config = dict(
    num_hidden_layers=10,
    positions='rope',
    qk_norm=False,
    learning_rate=0.0129,
    doc_mask=False,
    train_tokens=81110000,
)
Each number is 128 + 32 x the weight over its row's rms, rounded and kept within 0 to 255. Layers, rows and columns count from 0. The size above them is the row's rms in percent of the matrix's.

# layer 4 attention query, 128x128, rms 0.185, rows 105-127, columns 0-63
size [ 92  93  94  84 101  94  96  98  98  98  94  85 102  93  97  98  95  81 103  85  91  85  95]
[[137 159 107 121  54 194 147 154 139 137 110 110  95 123 133 169 128  37 140 114 119 135  94 141 132 177 115 114  86  95 103 133 175 125 167 170 125 200 124 110 147 177 174  85  93 143 100 141  89 164 165  99 141 115  85  65  95 152  67 115 202 172 162 123]
 [104  92 133 149  76 143  73 102  81  99 137  99 110 157 154 129 127 107 165 130  99 132 149 123 161  91 151 150 127  90 110 123 134 129 224 107  76 133 153 151 202 133  99  95 170  76  27  95  78 121 177 149 134 179  80 146 141 133 178  97 134  58 111 114]
 [167 110 133 130 138 165 144  49 135  97 186 130  97 104 106 160 155 136 147  97 150 142 112 169  72 133  99  86 153 160 122  53  68 184 102 130 154 138  70 156 122 177 125 121 131  93  77 170 134 124 138 130 100 149 188 139 104 128 106  94 119 175  56 139]
 [ 99  93 105 112 107  72 114 148 143 125 179 157 139 133 161 188 164 143 106 139  99 153  63 116 179 122  99 167 154 163  95 209  84 119 174 157 111 185 104  75 141 129 186 149 120 169 164 129 146 156 127  96 145 132 133 122 165 131 115  91  80 127 142 181]
 [124 117 196 115 116 152  89 124 143 142 139 184 205 126 114 147 112 112 126 163 131 125 156 116 102  88 106  39  96 193 121 140 105 167 109 168  85 112  91 151 154 155 126 149 195 161 125 143  55 171  40 109 170 205 170 103 101  89 126 134  53 105 127 116]
 [ 90 130 129  90 163  96 150 121 147  86 118  91 191 165 145 108 119 133  88 119 141 141 153 137 112  91 169  97 100 115 130 102 134 156 156 159 186  89 102 132 101 134 112  91 149 116  98 145  95  70 100 158 131  67 111 199 146 137 114  77 117  81 123 180]
 [162 138 122 188 158 149 122 157 102  98 185 133  95 110 115 170 142  81 128  89 135 151 109 101 134 118 155 118 121 111 103 133 125 173  96  93 156 102 100 153  75 114  97 144 126  96 132 170 138 154 123 150 119 185 106 135 176  76 107 157 159  83 143  69]
 [144 117 117 100 134 140  65 132 104 179  80  85 125 147 117 159 155 121 126 101 123 169 117 149 175  94 118 135  89 102 154  95 132 161  83  48 110 112 151 101 138 183 118 137 121  96  93 125 107 138 155 130 120 118  75  89  89 151 172 167 151 126 103 165]
 [118 159 148 140 152 120 116  93 145 169  90 160 131 192 110 141 177 169  97 169 145  87 137 124 153 164 126 133  66 173 117 166  97 139  75 146 107 181  85  97 148  93 145  87 108 187 144  98 129  79  77 123 182 144  82 142 133 148 114  82 136  92 114 108]
 [118  60  73 126 114  84 116 126 157  67 130  69 135 139 157 156 193 130 167 158 102  75 118 129 154 161 129 184 102  99 144 144 143 105 144 126 129 123 158 176  81 114 172 144 127 104 136  81 161 213 107 130 112 119 114  94 157 157 159 181  99 130 114 112]
 [100  60  97  95  82 143 127 120 119 108 198 120  94  92 136 114 133 113 137 134 111 123 142  94 142  88  79  80 103 140 131  74 108 162  62 131 120 129 142  97  92 106 134 164 104  96 155 124  94 141  97 162  98 172 143 121 169 110 122 125 178 166 132 144]
 [155 180 130 135 169  73 129  84 125 144  84 186 127  90 180  92 191  76 154 156 134  64 183 100 146 128 170 177 133  97  81 193 174 149  95 156  88 152 141 160 138 122 144  71 126 147 131 139 224 128  99 185  99  85  98 111 115 141 102 161 136 149 128 141]
 [173 150 149 139 155 123 119  99  49  82 139 182 119 146 122 163 135  89  75 148 131 130 120 102  82 142 151 143 146 139 154 107  93 122 120 108 117 121 141  97 131 113  83 209  93 107 129 126 137 123 153 140 132 100 115  73 176 169 134 172 130 159 110 111]
 [158 135 158 148 140  79 128 132  55 187 137  95  95 120 124 145 131 118  54 139 154  60 147 100 135 171 210 201  82 126 148 115 128 119 146  67 110 126  65 151 114 127 157 143 131  84  94 121 148 109 100  56 151 140 157 114 222 162 127 151 177 132  88 160]
 [124 172  66 168 132 151 147 154  74 141 124 137 135 154 103 106 103 101 168 140 106 145 124 110 133 170  78 126  76  77 139 142 154  84 102 127 104 132  80 163 157 117  85 162 153 107  99 158 143 124 146 171 132 118 141 141 177 138 151  46 174 133 162  84]
 [175 144 154  84 125 141 136 114 114  72 133 132  80 133  86  93  75  81 113 134 157 138  55  95 157 189 133 129  48  84 140 136 129 121 117 144 139 122 148 208 121 187 132 146 143 120 128 137  77 134 156 151 145  88 142  93 125 133 111 138 113 123 116 144]
 [111 106 107 121 141 181  71 128 128 102 160 165 173 141 116 190  96  81 112 115  72 144 116 112 145 123 120 134 135 108 105 141 181  24 145 140 121  88 155 140 231 132 125 101 129 171 118 125 147 109  46 128 113 124 144 156 137  90 131 118 109 153 171 117]
 [140 161  79 117 125 131  92 136 153  86 188 139 163 100  92  86 141  88  83 170 141 115 136 149 120 113 119 105  82  85 133 140 125 110  74 137 148 125 111 150 108 167 107  78 126 114 141 186  95 162 102 102 179 145  94 105 161 131 157  82  99 133 149 198]
 [ 81 101 100  85 127 169 125 162  93 209 126  86 114  97 118 179 111 153 209 110 104 116  98 110 119 115 150  93 134 110 116 177 104 103 141 186 117 133 136  92 165 136 137 151 112 125 159 191 126 105 157 140 118  98 183 180  41 150 108 128 108 158  94  78]
 [135 104 106 135 131 121  81 121  97 150  95 145 126 183 140 103 121  99 171 149 208  97 104 109 150 163 193 129 164  94 138 114 123 123 137 110 157 138 130 184 169  88 110 125 132 134 140 138 136 122 165 178 136 139 115 146 100 129  92 107 101 134 122 154]
 [142 137 143 125 159 167 115 146 153  85  82 171 168 110  74  79 130 199 124 139  89 143 144 121 100 147  96 141 188 111 157 118  92 200 126 112  96 112 149 191 142 132 110 101 108  55 119 163 185 129 144 124 100  93 207 159 130  97  94  74 145 137 178 136]
 [172 152 160  44 147 115 115 114 118 142  95 119 161  71 134 125 149 165  70 138 130 121  73 134 100 127 115 125 146 102  83  64 198 133 143 106  98 118 112  93 107  85 112  98  99 129 149 136 171 118 138  58 118 152 140 156 134 116 173 112 136  85  75 108]
 [124 132 133 149 137 218 132 102  85 159 140  99 142 115 106 166 105 151  90  83 143 167  86 132 180 130 149  47 132 110 101 137 148  97 132 107  97 167 125 111 133 131 206 144 141 143  94  86 101 120 136 124  74 135 106 181 187 108 177 148 181 150 136 152]]